Weights of a small GPT-style language model, trained from scratch on English Wikipedia.
Size: 16 heads of 64, MLP 2752 SwiGLU, vocabulary 32000.
Architecture: RMSNorm after each block, rotary positions, no biases in attention or MLP, normalized queries and keys.
Training: a variant of Adam for these matrices, 873M tokens, 6658 steps.
Each number is 128 + 32 x the weight over its row's rms, rounded and kept within 0 to 255. Layers, rows and columns count from 0. Numbers have three digits each. The size before them is the row's rms in percent of the matrix's.

# layer 6 MLP gate, 2752x1024, rms 0.0216, rows 1599-1632, columns 512-575
096:152156195119102133110128084153171104096086096160162127069131157061175130189126161167191165078114105086103160108108159157178142092157139140186128115130106192154180133138090159081155096115152167
097:092026153197112117132148137126171133085114101080134119138150114141133093156161143154140134133058169129169092111072107108120098140134095125139112102123094130155114080131132079147116145161110180
098:136089132131133106178179077106145130144115096123158162074110144115169160156149053099110133122100096154123133172101121127115098158158087152162077146116102139130177158130158116166118114130169093
097:093127153129129170162113143124117082127082124092170096133156084146100182147059109105014135153088120100098142116166089132138070077128096112143101152147100188191144148105180027149112145129146117
099:137178167146117196125177061133177137103157148066053144100086119108124101131099149147154128093093173100123084163123142092119172111182128135105096127095122130077113144128134108116080142153090094
099:103139171155093127131113138125217102145143161071097129092137130156136128094065114132125117099137181118165142115134140124151119106111083196171137073163081124183063157146153104204142114135158116
102:115165118093154138130136102139120058147143155118137107066067160164119129153092123121167130115053145109161112103075150178135135137091093125136099106134156105173156108113133096123075142116146122
100:161124092063102077114095075156165151131146066124100162116116170163131115141144210159167157100102114055176148073149183113092139110121141231177144187105159135127184084115101147172124161179165156
099:151139117130116067081155065105148131094071137153139142157090181136181119143146176161167154127086091139146098146119123078117058155137240126183106167094082101127144118099108116137145119095154106
101:110072085176143137070144135100149157129154124186120143122157139169046157092128132117232168140067082171146148126113132100098111093139134131193067131162067108134177136133126162110111127113146125
104:176120119107122165145173088065150139086125157166119120166167157111115134133124145204093133116112135180092142114164145117180173148172170120115114084129195098086095142093106092104123108078171164
100:114141152086093100136136152193180147162161143144079118133132128158133096149134121106182111132118099112141158053131167137146084084118093158128136139168120123079195083134150089109112155111063149
103:088200151128151140132116126125153137055153129130136111141101164082156160169111168139069170089144078087145138102109127143122106143159126129098158092080160091128059168181056147098121087157141133
097:150102110167097126112096137098190094149158141106123127136142151124120176068104125121205151128107155092096190116127140109121131129182170106082104141175104105120077136137123180152091163161127154
097:104112102120122111124111103132147071164125076130174139164100143100091134151145094105156062133159159074107136166108184108134122109083131106132081135136115108080141167138132159182111149121130061
100:097123113122072157132122197086183181128146135111103117116111180185146158114115102176083134120094196154154137134154088149122139110158159122153143108167164108116117098085119080131080098145129144
098:120122129116137170140061128158129120129074106130116061174162075110112090139086109160122113153135068135096100095144124136075100129147134181118083104155136130145147162144066096091097155120161175
102:138154105149065101163112093159140191146147130114148079140109141139145133165101160111154152129097119098162148147108128083101098095163095135132128056094138089121106128129199161130122151066173112
097:119122170081098174127056128134159115128076151141110104081107158126136150105168153144131117108119090102133153120106128122069092109188119171138121123143152174139113173164138159151109122164123086
100:129109128157105194070105099089176150168064149116152116085108111136078153121154108133114129154088100077141149109124179102131068094067082124149088107149103105102090113074199143122129109077161106
099:114133137148111115125133090121112105086059165149175067131168152133099088103098141100105131116063152145100132145139127151170155050123097089084124174158152158115109109149111086126125159090131130
098:112118183177148128149172088114148136107083157115144090113129106140164144076099114073167094098106097097118086022000133106112086089111116158171118132167173106138135149154192159112128121114120160
098:115117121102128101125110114106189099117126125077103050125128154133138160122121146171154174113138082100111137175092187179091112159158136151114113093147183110101093134120147135118156147151138104
099:125149162078134144161075176052110124078105174122159112187122110175154148086138120107152183167158126106084132087158128137091149109106129178138149097171129152109053076115113139124062197107144127
098:119092144114101138118091103146177115113089190128094138080085150129129126088059127131114170094109137203120168092091136113102146113156127157119147170193104126121090140150057130135085159153136109
102:128142154175138175121149129133137168117145129087144099153178157149073119086132120104196133152128099138122140158127095122130142153158103154136039154172112125143123095132154144135071106107172162
096:122132103131106183113138059120107098102101137129160095056044061155118109136098141158182127094184128058158131180130117125115160081136176120144048160137118173143125173198116137099183157088128180
100:158114121151099133155108117210136144121125129048156057136168129139105131103149128145134117107123132107152117107118094167081075070159177158117051115183120102052100138089158130125071135133140097
098:114093116132105164138147085074219175124164137030135080113207125161171146158134132140147127133098191160193102146127088134090091138094102142165102107189156085138143138166162123152098104104120147
097:162159172166117150161176131116126143054126135122117055100101164149074154136105160128117090123161143115132097139107145060095125167159122124143115157117161061143167113115147072089126155201158105
096:180131131125102115120101134182156097124102157143239100126132147132142094108162059143182094156143109152143157138135136119090171191139131130148064144085127134153152108074117113125150120156124145
100:147115125165053167114051118155177102108127110201074118127113166177137091116117101165114113150079104141092172104076240121086131123100145157124119171160115151144046098141106114128056144137159169
096:146210107174079183120126114122137112086073119104140123085115081150100118135094116095157186114148074114075147149131129183162117143151112131165079140105072129068114142120116124123111136112154158
097:164108124118088147172146108136076175117114132120157180130110153144124188121142135081128087144153177124129128161101163128135124086119105143174104148169144186164106162099164147104105108122145116
# layer 6 MLP up, 2752x1024, rms 0.0223, rows 1599-1631, columns 512-575
102:101212163097162157114148112109131121161107166100125142167133149165146101081131098078039153107107131136120120051140121093097106129124104148109151156117142118123115156090131096135050173128133089
101:101057116115126153107090132100185092119133112140156119095094147117143177174130124150176149128172138124114037147114144170125123139061096156125091094101121151114140162127108163128082105129127103
098:056149136103148083131150150135120144148170133103193098145136138093102109159141118085151171103155166154145115170132025074147180141134104116136124130221070165160139155148063082119108128123139119
092:126133162104077144141049090144161132165091156125096117142131069166129102133078145127123096147072135118110104163133085131125104147146157164113180141117128118183101136060152075176135117091135099
104:137147104096138203147032163116135117125113191155095145159159142112158153147161141124111135170137131129173149130157109137164127171161124102176205127202187111161135116119134161074147150122110132
097:162083152076153148128159120182030143095102134099104167121122112134102092182142080131080101097156166121111121109078115122122128141138138124113122126065114127127153062207074137113126123110124105
100:107138108098125121114099095143192075135111163101153117123134182092164118155113117119128062127104119104104090092180108131135150161123146120119153062125128132092113133131136097158161145150133108
103:107167135161202112095133068185126101141142092108075153104114204096173134126105168197101138183097140098124116114084161066146084084140142141103169140144147104078166122197169126092117065116183142
098:133091074100141195163141169102140086156087072111168076117137115152100121125146076093099147165099044163214110096086136186131115159103121122146116117145111120118136073085118134155120132142163153
098:103111185148162109105117112117120149084129123148075119089109126126110109118130117097134130118216112130132105101162197170131176115120098115125125083088146125147126113156180155074150113126157079
106:111096115066141140151199159107156139099073152107131126169105114077132120146108125167103092106122139147150100134143075081141154107124088103174155174169103163158204165122166188132195114112100137
100:139175107102193108117119119110125099111101128138115147071087130115100114117146107159173100135114120132136133192110144160124096148130133088099193119148154168082146095118102133092119103124161122
108:121109125135149145105146169104064111128114122178090177193134096174124078153099059062128133111152144130109132156101128124139125088061147093148088110095065087173149178165103167128142113115123126
096:136138089092161131130140148083168121107123100089109137120132143116130111174143170175130096152178089156127126151105219231116172094146087159101188154115105072223143187099177112146119100187202139
100:145151119128141138118122102159070071162176143148137112165085125142101164155213145106119201082203152177058148131156085087079148093146120175103106132148103154102162121186068144117157139135165104
095:141110117167138147134133113138110115104071169064069176130118146106216113171116151121081079101123134124071130089154169124120097188130142226196118162151170146183213173195094072097094103072112194
097:084191157155109131093145111143155182126192136089110123144127159107116102107070116145126154122155065137159154144128093135178140143123102064087175136092118151072100078122138234138178122187118116
104:169161093114115127062124067107124118097134106091093141113134181135129177150083123100121132123073115066137167079158158121134139050103217152127131121143124096138126141159143139107141146097140181
099:161173079184098095136128156082174120140135125177127113137116207119137147159099151131108084138098142179122147133127129116051153196105094128095106145162174080100184162106147058174104148100142114
096:131164181136087122109112142112117148136173035162129139119092122089127144191105098124109132117150133076140155103134141114111118086179139109159116075118119200130112138175138185100112175140121130
097:135140156124107124161151116127140169083154114129112124142084158117098164204153138102187146110125148117099146077170120184110121191125166115141116102113142068120100117089144116165149222127139138
101:117095118164151103097121142106098085138167185147160107089208136190111129136142137110218117118139142099117136095066138116116181096124134098086066057083135169056098126118158182155174138175163162
102:159121176109077118143117175128062116132153179133135194129156167091171104153057167113104085161133167156088128109113150087098113159110118118133147127059060063109095141141141167143108137090189132
096:049142167090133097077122126092119150170140145158136175104136094088163120125193138126118129118101130113117096119089103142151110129142103159122125111181116137142184070110142120122126135134088205
097:142136119095108140083145128166119086173085084117128181114163162144176118156122152089189092114113097105059216033155164105211215011081150158124101139131192176147151149155160138092083154137126090
099:123103101128141111100121127137178097082143184108154117140084070111106028146114084095101091131126152108133108126146084159103104111171128106162153128090157153183158103130134132140171141148114141
095:130080164095104139128093150122151158138111158130130124146158113122112127121075132144107113158129118081113154118133082201164133126166114132109132142150098151095143140164141174101082150100122155
102:138083105092150189143141116155080164171146094129092149096155138095112174119144204128104112117170128085121100160114108124107133151136111103104122126151167106117176152159148128121158104100090106
096:127148156139162140149130116143118112121144142154162072106088174070074146080123125154143108118075126160171136107134128107168114158125141183196193176074109143103145157161170128097105194096158101
098:074179169159127156125113126127135127129134125155097177147081117162070181124099165207173137118103182127074111113131168156129154155128125159167101151106088114158069090127129073128121105144113097
099:132177148097210134154101102156098120165140178134126142129166114076096148056133145139070173119121157076159175072160099100116131117126104143120098151127055151117114154088171158142156113169119135
100:078133123072113115181108085117118114115170199079084131101083127181126155118156122174123163106148123099163121141057096102165092064138122101120134124073171115120089144102067106103140149107116121
097:133108149087119128107119089088155145130115186144113098187195055165137070114075103173119158155147158102133122115188140115116110148136134097173145120167084112179204123169142124135114087114093132
# layer 6 MLP down (transposed), 2752x1024, rms 0.0192, rows 1599-1631, columns 512-575
102:044105076150170141099161131083110127170151170162104129123132124041146142131127105186139157179116145144122085154089146191143142148079110147105132159174105138152143141151166098122089092138127100
098:154111132110105105151131111158116131161169145177089136166122108094147089145121132160148176232112152097097149124163146140122149172055150196118201144106147104097135136128129096112123099152073079
098:147198166153146181139102153139147102110140145154121069101098087187150134126134172156126111122180184180105144091126125087099130076080108150118155093171118083109124115088113125074092083126082150
091:174127127096115085086104071158143139149130105136089113085110117173168166135114118154126099115146136142119071094087113138101131078135125109174168171092129113124163125146121143106176164115172167
102:142092170105122177149047109110141132142170148146125126182156113200096029155087173111119143113159109118119118081107098124126205107099130150116151184142105225091145105169095097133094101129118084
095:159072083152187108100095067040098175134181127130204095148154160130179107144142074153175118090152117094113162085083144168116080142186172170142159126164157156138173145103186097158112110128150166
102:122082095130096078107123168116130100180145141130146101128109169188131163124092110153105110078149139194101069099124114146179116107142147159156118169124205092159151101151147156097092162114096064
103:136142163158160133116115138074126152179073091158093089144108140144147129177178149181119065169110125099111111158090164171081076104174071131104127117111186132074121131156104138177146108101174075
099:141168161131149106077140124163087138179175137137148143143127142144056098123063152119128116138138152078122093125086135082114181133135123105100102138156094095143163154095147086132174166116124112
100:102193057120184132153173116152163072100132131091118122124110164142100108091166068132167078144103113150124115110135107173135171087177140136123125165118136125131132178114101153132108182191123158
105:067089062140115134064138176090093183085183170113126113149135107083154121060124079131111074170083123150113090168142098147124134170115087106107154134114150113144118104111118153100105126149119175
100:179136174154126089102148118157126120097137138148167125097112095140115144085132097167140115093177089118118108109114145090184115118163181127113105055146113143110172135122128197142171109090098152
107:148102131146089067125115144135130140140143114131157109118109129090142085095089097092122124193093151104106089141148135132206151154094127097170125136070120156124171094123168109100057138140121181
095:065145140144087127135137092173160116146115103150098131156121179180188109128098148136165150115095139114123085133111107123065122073145147160201097196147173112089129075107143104128154127131156129
098:152146088156063182166099132134098144100107195098127120073169085134122087162136150059092127122105135141174129097157110141132120117170176109109065088136136141204151163125150109158066157098103121
097:104140107117130108105156080117141182140135121128131142138196161100130159097110067172095115134135110147114095133162149144141135111087148137145107119122164120093118143151143154128126126153124124
100:193120169155184077143139099145114166167136114105062130125072056068107159129131179084170187076132134100104133157176175150115129202149133079113108148153164103126119132175144139104203119110131155
103:147048203095120113102097115093141097113136103095064101144159162181166088161096061130209109085124115184127141132132129086165124094101159118120116175095183105113122159141108150105094157152104101
100:077119109184118139095122127115102076095144159130156091134115102109168108054051119129114148137140132164066145165204077157107162159092124143062165168137095133133097140137122136199143117122132094
098:114092151158166111032166139078121154180130143146085093139104133136140144094176166110158093148165155117107139098097117118114108153128078174134143135092181104127124109084177063157143228143119067
098:132139166148108134149094127155073134104172154136107106101237134099124102085069089147078113127128089094128168142095098138108160116092126172199152154178065066091132136208168120147159106095121099
095:153158110121106142215099174171168165122122089157100085169162137098125144165094123147121114110142130078132128133167081100101112182169142128143157151151163142158139120138147128126137165148193148
098:154131094114106157092091183114080162092137179133166092143170169132140145132153119177104141183147109117192223092154131088069138138155152192067123082133103113151142118127124093179079154108142138
097:134122132132126123130128168135151093128072139068113150129117146151177120189155101143159095120100119158142159106151164137159148146114110091194107126093142051123095135093108126074140117139178125
098:140122166113139118138102164095150081175166121092120087121171078146070164127088127105118077122141061089085097167104168105145118121115095131092075117114141098130151081157088138148109137100162162
101:176152119123088130165132099159172165112085169138074156092122104213118132148184192165080126139169163077153114122163158137174081102106147130143132092094097081161102188135133126140095202101133100
097:119145180156184144068235104080139080121159132106176092139155089142153155094091115099098170121136145144118108194116141132122093088139116114062131166096130161148187153173059109113061125120116137
101:143115138064117146127140143149104170069181110068078062068051116164092147103112093142138107139121125154096125160176128159141125168135189130158117149115170163119135187094131164065155133149165120
099:084155079138146116156185192109087098194114136104126137159102151157121106124076139123129174133137120122071169115094128199122180076188111080104115130105122116098115177157136158131096144128124144
099:119142105102188100149078097139112143115236146107138135103139100109159127110154133090073193151143081177092100086159146092126129148144160154114088144155063130155162160135149062146147178155140144
101:124144088133113178114101081097121118155135113146102107095140129193143096122168079096138070076135150107143111112102157087150155134115104127154108110132107120141159104067137110110209104141150108
098:104153146153128151167144117086166138102093130118123173115120141129121087110108136122160104107132120095122073078202184087074107153153171072161089090116127117134114142101158096172197110161158100
096:127196120109127186140070185096083100113116109150163120183096167116115152116201149124105167210154122133105164091132150130147139045129135092096111160105131117109119149167120140079107111177125171